Part of a small language model's weights: MLP 256 SwiGLU, a variant of SOAP for these matrices.
Each number is 128 + 24 x the weight over its row's rms, rounded and kept within 0 to 255. Layers, rows and columns count from 0. Numbers have three digits each. The size before them is the row's rms in percent of the matrix's.

# gate: layer 3 MLP gate, 256x96, rms 0.147, rows 125-170, columns 0-95
# up: layer 3 MLP up, 256x96, rms 0.149, rows 125-170, columns 0-95
# down: layer 3 MLP down (transposed), 256x96, rms 0.184, rows 125-170, columns 0-95
gate125 086:134138128130120153119110082137119109130052165125147151105158150156128102163093133128111111102122074101130121102136106138157130131102128159188125112135148136121081127156136103147140111110093096124134134142125111127169138121173111125103157118097139128109097167144087153132133125070108146144
up125 085:115093160159158102105111121150133155172091112137147133097144140116142151134107122144116137088132155109116126115083104143138089152089125150145088117108116138109116102150144121114117094126122078100095156117109125194127162120139127113133112104093096102117152155076145153137136153092103086119
down125 095:139115152069123140180128129115122123141155112121128123176119133123152127164126147078115161157143107150097136155096137134111142112130117130103146144165105103165125123093080150138125132161107115160111138117152154076115138148150115136170093146138167146129132101115159130114080136175136170159
gate126 108:162130174183121104167132124126103131130116135091144153138150149136108107142123131131100131139100115095136110138114100070105127130128107112144141105121188168125130169098117105104154102101163131129143114144177098147107144156149121101194142140097100160106152113146131119112149145114122092154
up126 089:140112141143118136126098122106154125142081135099136165151118106075116150156068139142122098197170108149127117121128106146078138112108145117138173123129158114138108108151109116096117136135123130153102104140076099129127116150090160147112117124137136119087149087182096146117138115136150144123
down126 104:124130136193128124131127155133145153119103134095137131099144131090126121103084134151109125124118117133152086128123117111136165117130131090137110120099164175146142168116083115118145140109154164112178171165143106141132142155160139109180140128140136115104172124117125078132155073130091139125
gate127 100:154193127122123154142142065123118145129102115104153129120107150156081089109139114102145117117107138149143108114089067131130133125131157159144108128149106156155134141134125142127092161144173115094126105127154122156130117102139126116081124141062104118142106150173135094144126107132111105107
up127 091:140172118168124156118155074155138165150084092136124148161131198147100116123158119141122135110090107109168141112145099084138171173174127183143100108138151106118143157105119144122139159117121098099128107128146139137131115104149133141083114150135133137140111101137118115145123147123146131130
down127 093:118095110113100151132137170125125110142117160157095134138135108134156127106145133100114103131125127186144162119170159148106170105108117111129138114104139127130121095176135085167163135123090149119123165140120092076144137134104146160170126128157140160084107099110124183140129147148131097137
gate128 109:116111145101102128102127161090134071172175087101150109132073138140103134141181115083162110132104143157141128108170131152129108085141142118115100153107117107131118150128129160126096110097138114121118136140111118118168141162114131140096159123137137132176126160120119086103148118119123166121
up128 109:165126150071129093145140142108155128149174142127139127100110128110114110138148107122101144109143116136155126093131090131130155096148176155130152144139076110084133098105110136151158140126119168123094102149129127121149151109111107155051099126133097117142112139147123067122131129142104090136
down128 102:144137114145125180136092136119089175076098118108126138118120150087101130125097114133151134117091147116158115106152120163144129108157175129139111081112119108113138134131117165138092161146130162144108150104141164113121123139105124140184176151166120126131132159132127100117171125117170155160
gate129 090:140139152115166153138162148163128085087151170162131131193134133159151097155168127140119123098117154110161142082178136106159155133127137148145141099109141125112103138153132146169167131103096116097148119130112100143105133161101147110161136131133114113119122100110136097125084130091121109152
up129 098:084146166156151136109136136120145164088115141099126122127127137154121121106117145147132106120150130091147152122138131108142126106107076135098144140097166098128147112174137150118124133078137148141130127138124097165084098109150155182194146150184147128161118116134144095147141160140140148107
down129 088:196092134147090107150094124124099120150156089127115161113127147113112172135096146107149121125109138146094137146124132109104132141150153127141116120157145162136111138104143109132098142179137125168108126106123153110146160144156085086065107112130075125115130166115146167112142112163124122130
gate130 096:126135118156134167136151121156132152161088104129167159118144168122113150129110155142145146109104091142121082140105098136082138126148140157146123112132159188127128156131131111112111128158116097132092112106109148174110150132143123144153134115124126145146150076080136083134111126195162142143
up130 093:151136121082120108092113155059155122127148114121158104144131148144146102171126120133095133134137128137109085112125108143149147093111162079117110131077086103127124141116130153167126138121152147132138104124112144117183115107086128118126131102106118103138089158170118160094159158098108101125
down130 091:131139135106097104133110091157122151160167138088099168114171128113115126112143118138123160120145104101131134134122078132076122151181133126131112151122138117149141134184159143129158111095142139154130149131167129144098174108162145106102159101141118158146142105118186137123131170155136114095
gate131 096:132115132150105147144187134117093100114095150152107120165130132133120111123172165104137120105088111133131164126133152144140145147130124099113138058096110122136159175121149145135151094140163136053105102138133105122110147155113154107118149134139152157110117112118141142112133185092152124130
up131 115:098109122122124106133127137087106130091149083103120126158154138142132139099144143144168127106152127141100121129116117150148167143115090125102117139135107128147167176093095177150170160127177118088097091171149126108135159140115122100137151111162137151148108064106131123129139110151102113143
down131 090:175156101157138144148108111142134148175149154124142119137106105102133150152088088137117120161151126117153129130137163104163092110166151135166136145131160122121088063136102100105089084128093108190150138112135151174136116120144125143107109137094124121139139174140151128115116127138125134111
gate132 074:083140113134161134140133123128167143111171134092129182096100152195151141124121151154121113130143157100101128122107104153147142120089113145122139120117132142124143152139108115133169154120135138121103124098142125165112076117161128135114175130108105172151146116196127145171107142122118097103
up132 113:148154135096123080128100122121126131113102093143142083163129075134132150176100147102149113111144116144100110153134102102128106113163140110089124149136124101119156132137131133135127131113132143085193156141111121126161150076139139134104136119132126046109125155140105128121130094126103082143
down132 083:144111160170120189114137124116140104147107183122115132110170161103101116116124123157119131146107133134136134114144154148120124140113134119155117109127143146152103141122163148118105132142113096228084090105124149135074139169100107132143129150113101168123116117124158112137125176129134125125
gate133 097:129117126096111118095186105102119114164136110145148105131125105134184134117107112162137139128114126180092143088122137104127126086139115091171133151078086163150106130140162165087160122125146133152091127090106128115121137144112144142104117128162117121143165161140135130109133128120088102165
up133 111:143121147139116113127137094145109168111095089175137119169149079104120145131108134129101159125096140081128101113083085083091151097149126093129147091121120132101127151146177113097143137117139095109098165134131122159122144123142167119121136139145115085114106135083128164112138102113116117152
down133 117:150100101149111155169131086120145148138093113098106146145141153134092171124159134106121140150088145093140125134121097127072141107133147141143118123103134120106126140138134107115112144121143095056136127114112125130167119129183125140104194120162133084107105148111137128147140099096104122087
gate134 099:126140146139123091151120136107118140119132147165093080169133153116138158139120118153117144151155124116147091089152095094143134106080129111174200139125143125104146120101131113147131097135123136105136087098128136091202126137116122119102119085148155150142135167136152143092139115140101150124
up134 103:112128082143134185139122101132113136131127106133161161103160143146117117149094143124152153130096123109142079122108121146117128138125133149095111096174167181136121112140180096095099123106143118113121153133148098164093112119139146166138134085096101156167156173146117135123148140100120104104
down134 100:196099113169098090128096154166127119105159130106078133142121158094121144145136110161133105112110130104145100147105124145122120127104135135163131092106152128073118140091130162147150161115168164132132143128120123122116144128184148092098162125144163085149120126135144138114129147102154116151
gate135 105:143111121214126107160145137116102153127140115098173159121135126097139120114088138119123136132125102124069153191093087131090121148131139143178103141157137123098093130136156093138110128124121136140099130121130133113136151119158168116111125119134142109146110070088126126143139134144105148102
up135 097:111131109113128130144108079134149075149153121127104119149073107110075110122154141142124139161095128139145149046166149125154093140147114133115146113119113163116136147106093146106132131150103093144146157101117132137139113146110060101158145163136113142118140148151162106095131120133129128142
down135 106:150077183203109120137092121123123135118135089124129132118097170109124110142133125133158095159154126145120085154122127109146121161135126127184115143082095119109144126112147133124139115129123178108112136081129123120098139157133123190148098110162082110117140129142168126131133142145119116124
gate136 094:154145107079152132129082153083122101164175137110120113129073138109140127104105117130130157086151108123146124135107118115089134130118097110133113116141147151130111137178135138151083157095150134123120154115132132058127111091136110163128142122130128128151086111158155172135149154143163122157
up136 096:104116102103087148121141131127112114107118111105114062118133152157143141130122123188157182125117089124135115092107129110118135115123115126103108129133147148143130196100140137166078148108118117096111108151124135118163140149149123135118060161145120117175100169123136133126119133101118159145
down136 102:102123148154117125140171116167152089120108129142145136128158147166136130159154113106145095141124150157097125121140094115119147113100180155148121146126148131107171107094150131117153092150077102108143127122124088155106179113124156110117118083115166149104132097098132128128179083151122139105
gate137 091:134142124110125144134119132136145060161136137162123133082156158127079106152133110124158143130142142156170133133158130148137132141113130085162136085121110105126131175128111144160102131129112127064146093156110099130117139143101130168115167114127076165120135104167152138150103135103147093108
up137 107:151122139144162115133140104117116174123096115102122144218126130107140146143124148088076131129086098171156128139172108103127113143125123142101135152116143126145127137116129121131164110169134126054148142114116164107121166121114123100105135141080129131101129105107135136116161132098154150138
down137 098:098117118131125155123135111171165056139131148137163117065122131086129115117151131109147112116127148094090121140116133144157107138117141118154122134130116090133150133136111130114099118116131125115115137166107089140130074139163120163174142082149144099136173121131106125183102137176103123134
gate138 103:101121145157101130113123148085127143125141136118149097143096145118152107129130125137129088138127133154158146117136147117135102116104137115073101144121114130181138156106095168115101122116141147081156141171105172130174129131065139156090102137136112101170131130080131151074134149128156125119
up138 104:147128119147140108137120141119131139106097126147086096160110076105171116112169121086103128135121090154157152132153118108105143146148115124108127154127103110116152106102094132179144064112113121123143121091147125132155133120114130133083120164140150081153137170126087182129113135093141145105
down138 111:116116154107114156103156104126061133116097162139138124193168128080092110145095099092135110160144128117081109128131128136104146075108128092090091099157127128120129150131139137100111135105110136120142152151128158139100129114120128108104130134134135121152089149096094118153152123165121161111
gate139 114:079099140115124126124134156076131097140123140119152133090124106133129094107105157132145105144137147140090089174100099131101140105123102126123135107131151176156126114113138152131116165079160177148123133147124145139121111134124175189130103111126114111154136158120110092164082084139141117132
up139 113:146112109109150136099150110145121152128100167144140131120126126077104128124076109112145072155134084093111139140107110133099070119119117153138128120125163161182093171131151174161123129108111122103113148130105131110110121131124160145081112150137168103153131123108100129154085114140157126143
down139 113:119120101114138160163130150134104128099132126174132113155143139139109158116089185109117177128114147112121096096153105118126084133141163131161105140126164134107074162128154140163114097109112099078150112092120110152144140138145146131136108181146117121150143110096111159139126121099139079123
gate140 083:117100120130145131092085139110095121139157166151131142094130113118148139149115116174137144074119125097102163147124154121162135118128140127116089129173105147146127101112090142098121158135092135118096089130089127122166109108074149109146098132115111130146151058095135118152114087127130145142
up140 097:142147158127138152121118118113113100145091186177120146132169101137135125160087129159126142124086132116145140136171146088186155099105117139133086146180112143151098158107159135135139133074152109096146160126108136149166151118127131142116113111119112108140166103124132148151160119102116141137
down140 080:106116101089164096127114142101153189109143127094161080115090108120146133113132125099113126106151116122093123111088116116124120135154109110109134121106111120137150087122069104118135135111088123082087094148101110119123077095109113129177152159108131115130165111133122096145094136127136143141
gate141 097:091152105111138134141198078144159095171138181125147124169169133105092133107128103114083158130097108174164124111155134116142114160104129138136135112143146122150166145108126123136132124138128119130172137138135128116142123152067117103111137159127138169126145097130104143132125156142118165153
up141 113:122118132111111094172112142129101157122143152097120128164095119177111158130090147148118158120184126113112123140113112108124118166120129093136081165107127138137117113125079122111106150158133100196091147106089123091139122129098142110130108141165144129105137074090124111135117136165123146116
down141 098:115117087156138128119120131094115161086139086130133103137108091176116106137113113143148112097157120090079119180114125110124122097147149102157124151124133129169121119132087080115110135139133090108124103133123121169112124108144120123149158172119127096150132180139147112165105098089146164148
gate142 100:142091123134138134144123171140108111122157157113080143117102111143166117160126092119084131129105126103142145133144136086156157163132139117110113127105131122129110081143151139107158122170092137177089122111107167140085115154074135105143121157162116110117126123101088134146086134171160142121
up142 089:148093117127136113142101147140167123123161165118091154095127078095100133185112169149106135125128079094112115107139114106134127120135149153125107103105140154163104108119179136098167140159105143113096160125121156142098086149099124109157115134141133107138110146100147155178113134118141115099
down142 091:132143079149085134143150089125134157124166132131138113157157121148092131124128110131153135175130138172154099100163097114145104093155125096125109070149123128155132122137099129104119158124157122089134130153133102182138137140123157142136136127094164120118183114176106135146111085134108152147
gate143 097:092106147107150129154118138152184123112104132111115128125123145174158066140146115152115094078149138131076111142175132144131155123166139146109131108075120176093148098128118124157150105137118159142149117167159150141127146120150154147122140133140122097141110139155169121114098153136090123115
up143 095:162094144102149104137109090122093116141179133114125167167099159106105151107104125070099151140086135164147147101100115147118120123136097113146121155159106129133175115146127139122137141135120119164085112128129143134134111154094129102165111083123170160130167109116093101121128126112168134151
down143 086:131109135150116121156151143115173094109080136157138153134146133153161098127184106164147123110113168102132132137160123117131124124159155146106125068096146134095099083111132128166140156147121141131140115128166136139098168121145141133053100120146141095140127156148147138095130135125112168137
gate144 114:142096123119142195116122127144140146109141141168150133161111108138112105121148156176136138123093120108127120138165176086114101100093106143058147121140151138120127138108159104170104133132132161121155137102165098153116169141142112160116128132107101081109128137117129122088154087118116132145
up144 113:130128126092127171116131139132120136102101154137126131143166087169111145157132128107159115108110116141092081154135097155125098110151133112118111116112170132080115130144146100134131079135162151158173157122157129160164132126146152098087105115093113082108155132162132109133150099114117080101
down144 118:140142124134107179132163108129169160125136141098144130084103132138116094122105148125111131137159109140126064162149162122093143121084123097115133119137129136136133097151118118153072136074121153110178122120131099134127151139117126148106160089137121116107160113156143091177182119114130108135
gate145 092:096109130177144124072140158139129101153150157152144106070135117117136089126116116072165141187158136126105133114115115100135108131124123124095155142153126125120111126156132155097115145105126119148108127143158102151158127143121117176105148109092127097132146114142104129105088059145116119110
up145 102:108139135177106152106105154151140083146133166149095109096147097125143098146103164096131150154161117146127113118150102112111139144124128102115140130148119136115088109130104122114139098121133132122124115153175091151162084145127079184138109122082117131119165180111106137122094082127115129104
down145 106:101127142127165152146118129092150094085131106122108132157165128108140167144120151156144170135143115132119134101114125090160135120103128136122092118094133117114128098133107075091181117112133113094123150135123150137072117145136147108150117145107189128134141188088157131121098149113096142100
gate146 098:135120154116176170124113157120091173104122131168154107121136115109156131087140115134128152109144158120125135096143165139157092132125135117124114164124116132120142127138128157139144065071124146128115148169157131123090127099147150104157162113134060177151088138100146128150123115136143111115
up146 096:102140127122124139114101173126152112138114153110122110096132149132098160129119101120143100120131137135120122166120173127136157113179161091151129120108102166116115151140119134153075114112171148153187112163141134138103121091093142137128134147129127118109078116123160160148090136189130175141
down146 096:130129156084112084153179119161156123109164146088101120098115144156139136101159141137133150102144123137153106171105105123145108100087134125135176152114148109156134107121124071140141178115123103098130141108125149120167080128124133141138125130089139108110142128118128091132142121070116171130
gate147 103:150138131186094155149123140121129146106099120165122130118146114117110129105133122138132126147103104062137107108108167115121126128132116122076138149152158148149107162117152131136100139085117143071102130140129122114083102157086154151136107124151113124169112103149130173086135120092155166162
up147 098:112109143141118108147086119145134090122133104142147122098124133087104089177117174104113075161147153123099134142165115164148107119138180134131127067092089146107138095119088122119111152124133118179133136134134103129150108122145110122147129073105132121139123154135140143143148138148073126144
down147 091:163145107144124166152139128119144145109129144142116104121127130180124152090158124091144168122117143142138123138129139125143138160093090121120124167137159115156131158143164130106134123111131113035125119133130115129065137151085138151149129189114115132117094079122148124126131131122173149151
gate148 094:127139148125158121114129134187107119095066119135126160170107141166130145110106127085151107127107139118134157145106085171107136087108146161121115125173157100126134113127150100116104164092144094113134152121095122170124150132167101151130179113161158111146122135125105121150148126141107113103
up148 100:144151142121110112120124105133125147110090113092113159158148150123135140140148137141151133156132091144124146129144124160058117162101097133131068093129171134155113169132127134099109154130122097087143136144128093152170147133132156111106113136078162097158137122152128128145153109122125152059
down148 099:144155124121118154157123145137136126140123147116120106113104104153135108129109153190118130162144150119140111148125152107134143198135148120188136138095126150099160140086144109110129122109135090112168161091101111114132134120079162127115149120130142115145089114090101123169115129174128111188
gate149 094:096132113091107129175106145120118114100084117132135118117137169117165108117125100164129121133136116131109157153148117147072136144145121137131126142114136115136161118150155100139184183097095128173155124110143119116136113104111137169106120109073136170142079106168156105150133135124085123122
up149 103:097142120146100153170135179125133092110118089133113128100167134148114095102128158163194133144125137145099146143121116075134103109136124093132141118106104074117162141132132119171155149091128132109149150169128098134142110078108109140127143083099112123170120110137130130107114140142127158113
down149 097:110113154142133151105160125102123146161140163148107146126136136145151123166178099151130138124118126083091146081130164081089114138156118127094090163144090115092142112106098135080130097156103151135146129121140142138140112142138151102164168176104146147116154148142126149134158145102113149100
gate150 108:139124123147139156118169107151115120137147135143161133125110134137118096116115105088149144123078159129121077113128097135129129103118111151105131132153143120122101145146182135106115104127130104159120139105181107135110168093153165141146085121116159151093151124214135090144146117108147100098
up150 100:143116152075139113134087143108154096132134128100136113126112144100160145087144140117060137091114131136110165114109114139141128099134127079126114126184089164134139130116109150129111140139134130115171112108084178138098110142123119118129146143135083140144144139104187124076153141113136100120
down150 104:113153083118075155164106153141097151144102163137134089142127129113156151132074125112128138140135131150150135142127173090169102134131144111142148128134169106136127114127134156120129113110111136124144168171171170088142101099067095150151150141147118135152130097088149135134149111141112105119
gate151 111:087136101121105132090095129151139118143099162092115161094126138145109114149114128163117093148185120155119142138112112159147161126121136118130132095146141187134142127109108175154128122140127152135126136109170170126113074145168130178116132125097127129126164097155112184159138146135152119112
up151 098:141121188134135104106147103112132122113150078109100144177145142144163157131117110174123130139132129100105143172112154155109110155139139146141140101152144129128130138143110143145108149107152072104150147166101111127131095169154104126151174185141150112166129141132158119104130109137158110087
down151 102:120125136172140171142107147102125133137124127075133152104115116144100113112128131137135091154114123153134096063131107154141125140134125135084136098131097154114141128111082120114163130158110182107144118121174112146101100126112167141084121124122137094134142136141082103113141183122070143113
gate152 086:129130113132079171144140103132118094126107106152163126098149139166144142166119113173080144122118109100125120157101157124109130167109166125156097152104108128150086115179183131124108105147098116138125137137143084136100103116109149146156137137124090140102110134111105146140155178148110102145
up152 087:095161104137117143139153097148136112119110137164134113142211143163160113178143145134092098124149143135132146142131168138131119140171152106131106116107148108155122143172164133103120164149111137143132147159139071115133122093096187141134128118132116115133115169126142174129137148145095118132
down152 098:153096163079112111133124149161139156118137146152157162110126147124113139141103148088143094175112106106132147097143123144134147115090116148126162127119117140140134106133083102130139130101115097096115135108100152140147136121195096123087098087119153129099135128144095105132140137114123143208
gate153 081:135151123041120121137164125134144124155109135131095157167121117120093109135123111095081130115097128156154097180130135114167137141088149154111073120130135106171144133135081159163118124117120101123158126122109090155140141169109118158127165136157133138126126120149113111141143122088132148123
up153 085:147139141160118151100106119201123121127117157155148109099139095141102190140127091133130119116126147112087110146084118148121123134167136116132158093117091137116099094097155101118155098155152144125143140142149124117136102132174153100124129121083109136132107127091168150150079129169115138131
down153 089:166127161137128147103137127093136096140130141135097133147108157108114096128174107140124112129099109119198133178158159131125158141099132085116095130146137137175109146133122162140101139153131134180095104078140129160145156175123140149094120110167091131125144147142127151108168129142123136128
gate154 093:147101148146160155144152146114152124134162081142134100164116113149148118132138065154127094107117103140176116121101149098112134123094152143069146121116130090107107161108114152107143126117106136121153165140126097110142117123107133104111142132070181128166119142111134163106172115128098107118
up154 094:102145121108147120102092118124127122147132127129096185046135145125132134135104157102108125137156151123087120127109108166125143124126084094180134112158144146139166122106134132109124161158146137133098081146131161153120143129144119142136120158162123142123133112143113119167128141180159194124
down154 099:105154130103091085096120148123090144134112160120128143104156127115168097141135137138127118135096140125123138121160146189173094138202121141135175165077134168124101135155108118152122125122101118153122106128122129120110097095126166147156128088146121129101153126123137117140130147080125102153
gate155 106:129084148138157119107081135137158133107184131145130137076112117080105119137101174171150143130149125126166128124161161119168121106104125083139141088142128137152119129103126165155147130154152116101124125136152176134121147150105139163128141122119138110146088179124110137132139179124168134134
up155 095:119090128108124153108158125126138091131107113114102114179116177145186050149146102149132121115093173146115142147131116145136163157161162137094121117105116148118151144138163102133137111144144119154110104113112121137093093150160183109147141111078108149140133103131135134115123135146108112120
down155 096:166124130179166115120083149158117180117173143128156115121137114087075165139103146142121138161142119123151135111121142145146063150136116122106190116139092122134119119096073148127123120138143128131120103149109151119119105139130089149160112174144128119137114155170100112140123116111142132138
gate156 099:097130135158138087156150073137115161139134158164135116129113128125093103075146091125154133139126126109148156101121113114112128120102104165154124133170091103132105121134115115100128127184121121173135144090122123153133120159128062127138151148125161141096096129140155155141096089154097150135
up156 087:129141109137128174129145129107139167138074131135084153142104171172149176144118122159119120098149135146099148120128147135101135127175117122129145161118118128108110103095114112119133142113097138121118132130160143155131176091084128124104095134083148089116136078151134148091139178121085135120
down156 099:149123125088144087150109122140087135123115126090138134149099127103102129149145126091100114110126148146146119140126151144138126152125119124107174078153110161136160085145103110110101141188157134147103138151152112129064115149153093120112146094155143159154140143114090088146123103135163164152
gate157 109:126156087105091128137139086120119152154113132094166110155105080132122147147122114121101097146142149130128146115138113160137144109145148121120156135141118156173097141147142138109093152122152097139129172077138113103157130101165161140095104128117161104094107111185116149145170105112137156088
up157 094:143122156154137124118100121147117138150112092139107142148126159104115137121189177132145138138137124120181122144115138086125096137137094133123116127137186131117175092112106127123160094129128123106139144169140144110095139166100114153097165166125114106164175144106129114115119141152187129166
down157 099:137126103101097157138133081100142147150130120093134124116143101125129143139160109092118112130125128132087118117176120167100097103151169126084119143109108156208096120150129112119117167147141091087119139094133133106174122125148190127110131133117161118144115127127125140117118100135131160088
gate158 084:108151092119111158119127164116116144129131129158122099127164130140137106112146117123139131085105090137126125097146130130103154170122156110090129093125128136119176154117159134131122082168104162051140115139113145119134120133123148133094128166096071113173085145102119141111137100092114156121
up158 116:142102136096136142117147129160081091122143094137119103082107118102123131138160082104140160081081085125173111117144117128144160170162155151132105140160112109133093088157160115131113081141123146109122127164117146106137118140093142117115102150129122099149112160092116094134135108109123103116
down158 093:143128124139080106110113125129172156146123161111116141154130131146141120151074164141115098179170175133107177169090149117129109099112101101103144148112145159152156138102088145155110164112102098151127138115132110157115130128129100134149187110157138135132154105152119156123130149119115136160
gate159 119:152131183133154127109146180150098142125084142134145122167086125136149129111147128115148106124119133118165154128172139110184133144151111135116159109100116111146060142153146158148137132127133124142109116089108116140106140100107092132163131149165135152095092085114105130141120136152140156079
up159 106:126159151179098106087096116120077119079095116129116118167113157144130130076130126100169111146128130144152104124146109139101114091163099104136153155132147109093158132119146129134122099105099136115126183084094132122164147098126092178158115144146127142117122121149105098115151136125125113124
down159 109:115114182154108092119162128159154081128133131129110137114133131204124152088168103115092127119117152126108130158136145132076103133089098123124103125128122142102106126123143121156128159120136148098137095127122105116136111151130103133125148128063128136092089105125187152132109144135172118143
gate160 104:169162140093128142128104105074127102140159140090135150107118121145172133148092161118136137104133087170120106120172133154157114147125109144146095125111160147102089093109115162133116088101142116102113114122126136157113119129119105112116129140155156112107125095167139074132186143110130103102
up160 082:099097115162130138102154144148126168121112101150130105142153128097091111119135106147101105169120153102151098196104100125089123116151186085131142152141111139155153143132124102145124151144114149173162151140122106090130126108125164161164123104114112129146117142075111145103128160150132149124
down160 085:166159157083104108108076092074135107150145133129133110120094123137191123112089154100155114097135087169128122103127137145149110149119068134146108150102176145105112114123116156122135117129112107105111125102139128137115117128136089128099143156158160112108140113148137097126155127099108112096
gate161 101:096157110107127122101098137143127124167125151132130126122127071094114106162127127118063106138166137160160140100080104152141133106122150114099137129092132131101135134129185150139119113111080165131095135107133155126128084125125093137121148090146103161135109168134140178147098113141141135156
up161 098:175143126126142138147123118138101133156114147153152144129112103118091117160120137118111119140151119105105120121057084148114150120085145103175129127116139118166095103120169095096122117155124171141086136084164117138106115105136140161126126090093105103143178164117118135147160117170132122132
down161 108:150139141140125108125114121113087123125145135137146143109144096101103109161160118171123132128117116123135107111116138132133120141139180102166164138103124109108132124138144151105159097137094147137043107062137149166113147131155116182115147141129122154126115143129114156189136098115179114121
gate162 103:135173138131106126130111089121091154130105116131144121120160120156156114154118168097094144089153119157126140102133116145120122138117132150135110164116117110154077106143128127121150105185125111110106136069100127141142155096153122122084138161137155066086089164111122143153168104105130134122
up162 093:128130126117160096093112095149158146165123116154149136145125103146183100142146150090084161105163120141142125140146119185073124148140126157123134114106118150130093072112119133148143128160144126135127152076159146116109138129110094122117153147107167086074122152124122148145137112112131107106
down162 096:148153147122087130130150113110098155128136158099143182119123131158119126133133161050162141131126139130111123116100149130126103097153137120121140135127112146156160121150092160122110123117069108125146145107092105088123108129079135157172109138149108147156146161077156115129116126086112098143
gate163 104:156078110127167110120150080141161131171139132146132126113087111069106139122130122113123108101138133122149151125117105149134144144103108183143144149153112117110146143182171160116110120141152091121116116168111108148124114149117134139184151113107119150169084127094147094110113152133158112110
up163 102:147168151146166168166104141130164146123102119117170119162126078134131122132126107101132119132102143131165112112100134090122124126134100133142143157147147130109110138117202115123129122134139155128171152102126143128081116118149152125119148144127149154109136064167115113149161144171156090091
down163 107:114139136099147084180128106118110076158140171141174116163110108115101134121095128090113134131124130128117141095116120146053114122143116160100126132136093134162125167163114110078156148108169116150111151141125111104111137152109131141105131079123117117160112147115098111114132134173125117114
gate164 098:135164136156164178142089157179129140125128182180111123147120114142142165061115121106113126122156110168146146121108127095151094124100109129126140159119127152114099162120158150177127114106096113164111127129119172136102118156150109098110131157151148163132149119122111153142116135129119146121
up164 101:178120133103123102128084138104091142120112113090139122144093115134171126117115141110144115130123111147120159148080091142116110158095108110116115118128178172140135137141158179115118117125107129096114124140149096125176162109174114154115105125106121110116108133178093157144177116117089105118
down164 100:148185206168144135138119122135104121150161145169098152152125129110133155068138112150137105147142109103152129094127095146151084114116106151133131120137125149069121116136153115152127140138105099170104144067146132134123128155158103112095091111150132140139146137103116133121135140153125119110
gate165 107:149146139114108147143123150142070137170105123109187144140112148120133108128107161108116144095124140162103104138135075140107098106172156116127095125137173116123127142114105155100091090121161074093159155138155081109165123120117123101120142109093100114152135124111119136106138153152140104129
up165 113:157171100150148077096093131091152110192123126109102167107127096108120163132129148120125118112152128150137144168130117101122160155142121108127135142104131126081089094130117117086139117135116151108112163125151166121109095133111124145131111140103094134116138104115110100108101177141187106115
down165 105:150122160103128132145135145106107151163145134140130115133105149151153110150117157081112126084117131149105139113137098155095137146131091112140100122130133074118133124120153128139101114114146118093115151129095082078139150140103124156155160129107102140112088160121092160112111163138133097043
gate166 085:133108136113122127105123122077112140127141097150132118141180136153145123126144145177121160125147101156124096133170121142124137152151144121112133113103167144128169162119104144131154070131148107056112092168133117130152133125098165134132075159124090147096135142150136144116132115070145121129
up166 107:155132171115138133136109117131146142139141115117126132133150109141134147150125149115099117105152164169119118141129125138126170126138142135058082132125111166042109083121129143149098120140136149069114117149118126142128140155116110102102111155119125078109090158130113099121162110128098134076
down166 092:130155125119125109114139156094105144118116134113140098091095145115148114118152126144144131119094106090144134097118137114124076151145123123168133147110130107196143126130125140126138152084112130172134108129121109093130145105127150169121121079139141156111199087144111162107095113093155094168
gate167 085:184119169137110157115132139133106139120147122132077122131129128094129102157142148131134117105100107124171128088123132171109146158154105129098128164150166094108102101132146148150083136076075113136121114112096109095149189169086108113134121100124118141115129123133103135109152126105139150107
up167 088:142171180114138141160113147146101181108114123115074121149115126128094164151158125138094130146127110139147169110093106164099148126139094094113121137143153086133147164109140175144106128118109100121119125122137156116100156125131163156156130128140111128096166146170150165125126168094115151132
down167 100:095130159058122118168092130131137135121131094129138120113108128162132191113150161147136137079130172110110170124120138134168135092111129150138137125125122161102155181109125082128151131098118129078117162144129126129110100102168156133120125138091150123160131133142158121153137140093102122142
gate168 095:130128130127107100119129090132094153118106110111110099127145141139116121172148114147143098112158135132135090114121142111141149131135120129127147132178140105116126141102135137170095095194105147129144166126116169155077121151119176109140135153167162113129102153143074138120146133151101129054
up168 093:122099084121140125095131124096084122118180130115080147123123121086133137145151116126116082123109125133134138120115132100132166122169140103068126156154115112159150174118155136130128107179116152097116126129082144132158117145096134074112103133162141128149102132127080162114154130138109123096
down168 100:132151120139142107122140173132164112127136105144130144135161145093164148062129120065122142107125123097107097097109151139108113142132136133104122122094102157097114128127127146086124177123115134157098101129133112110149133127137107161106130118096116153138089145108198132115102160101165103169
gate169 097:108135123101120144083149128174153124112125159152110120125133146182136138109115102124133123118113130109169174047169195164143144136128109137131132117120121099143142148144097164167142095125082175107123110163136105152145131144119112128109130150178126118155126119140129099120139139129140149111
up169 090:085126133104130109125164124150130169083102146131105151147148163133133148100144092100168146128122146123157178122163157138151166149152153140145109125117122086144154144129108150119117094110102151140101104122116101137131143132117114129101121153192102158099139087142138102122124129116195170119
down169 093:170134111173129106146137114078164107141150107124147121115111113107134109136127180160118149126113101162124072148083105084121112138139127120138127154145149140109100114151164117131122171131172085128149143104095152101121131119154151098161129111088133099134107161116170176133109126144102136142
gate170 091:111156084120137156120119133121132134136131114076131193124109113128115163106184180141137108111133128120099136130105137172164105136082147161091146137104120175146135130098125131150116138148159122123121145155135139113135112153098129120125142123149107167144106106094105195133161127139172157115
up170 080:124146126097133108153123117113156126106174101096150165137116096144148139133177147104084087122107152132149111102124095131152133175183149156069096151107108128128139151099097080118119117130125152126134114168153094140146106121114141146121161117138093143137094122119130176139148110133086120118
down170 083:131122150117179121139145121103160145112130108146137079105106147115135096110081091110066114145148143120109093059134095102118112153183117121141113104115100106115128115134111117113143140111099122113161135118142160156082144097144137127150128122157119114122149122144150075144091123115089127099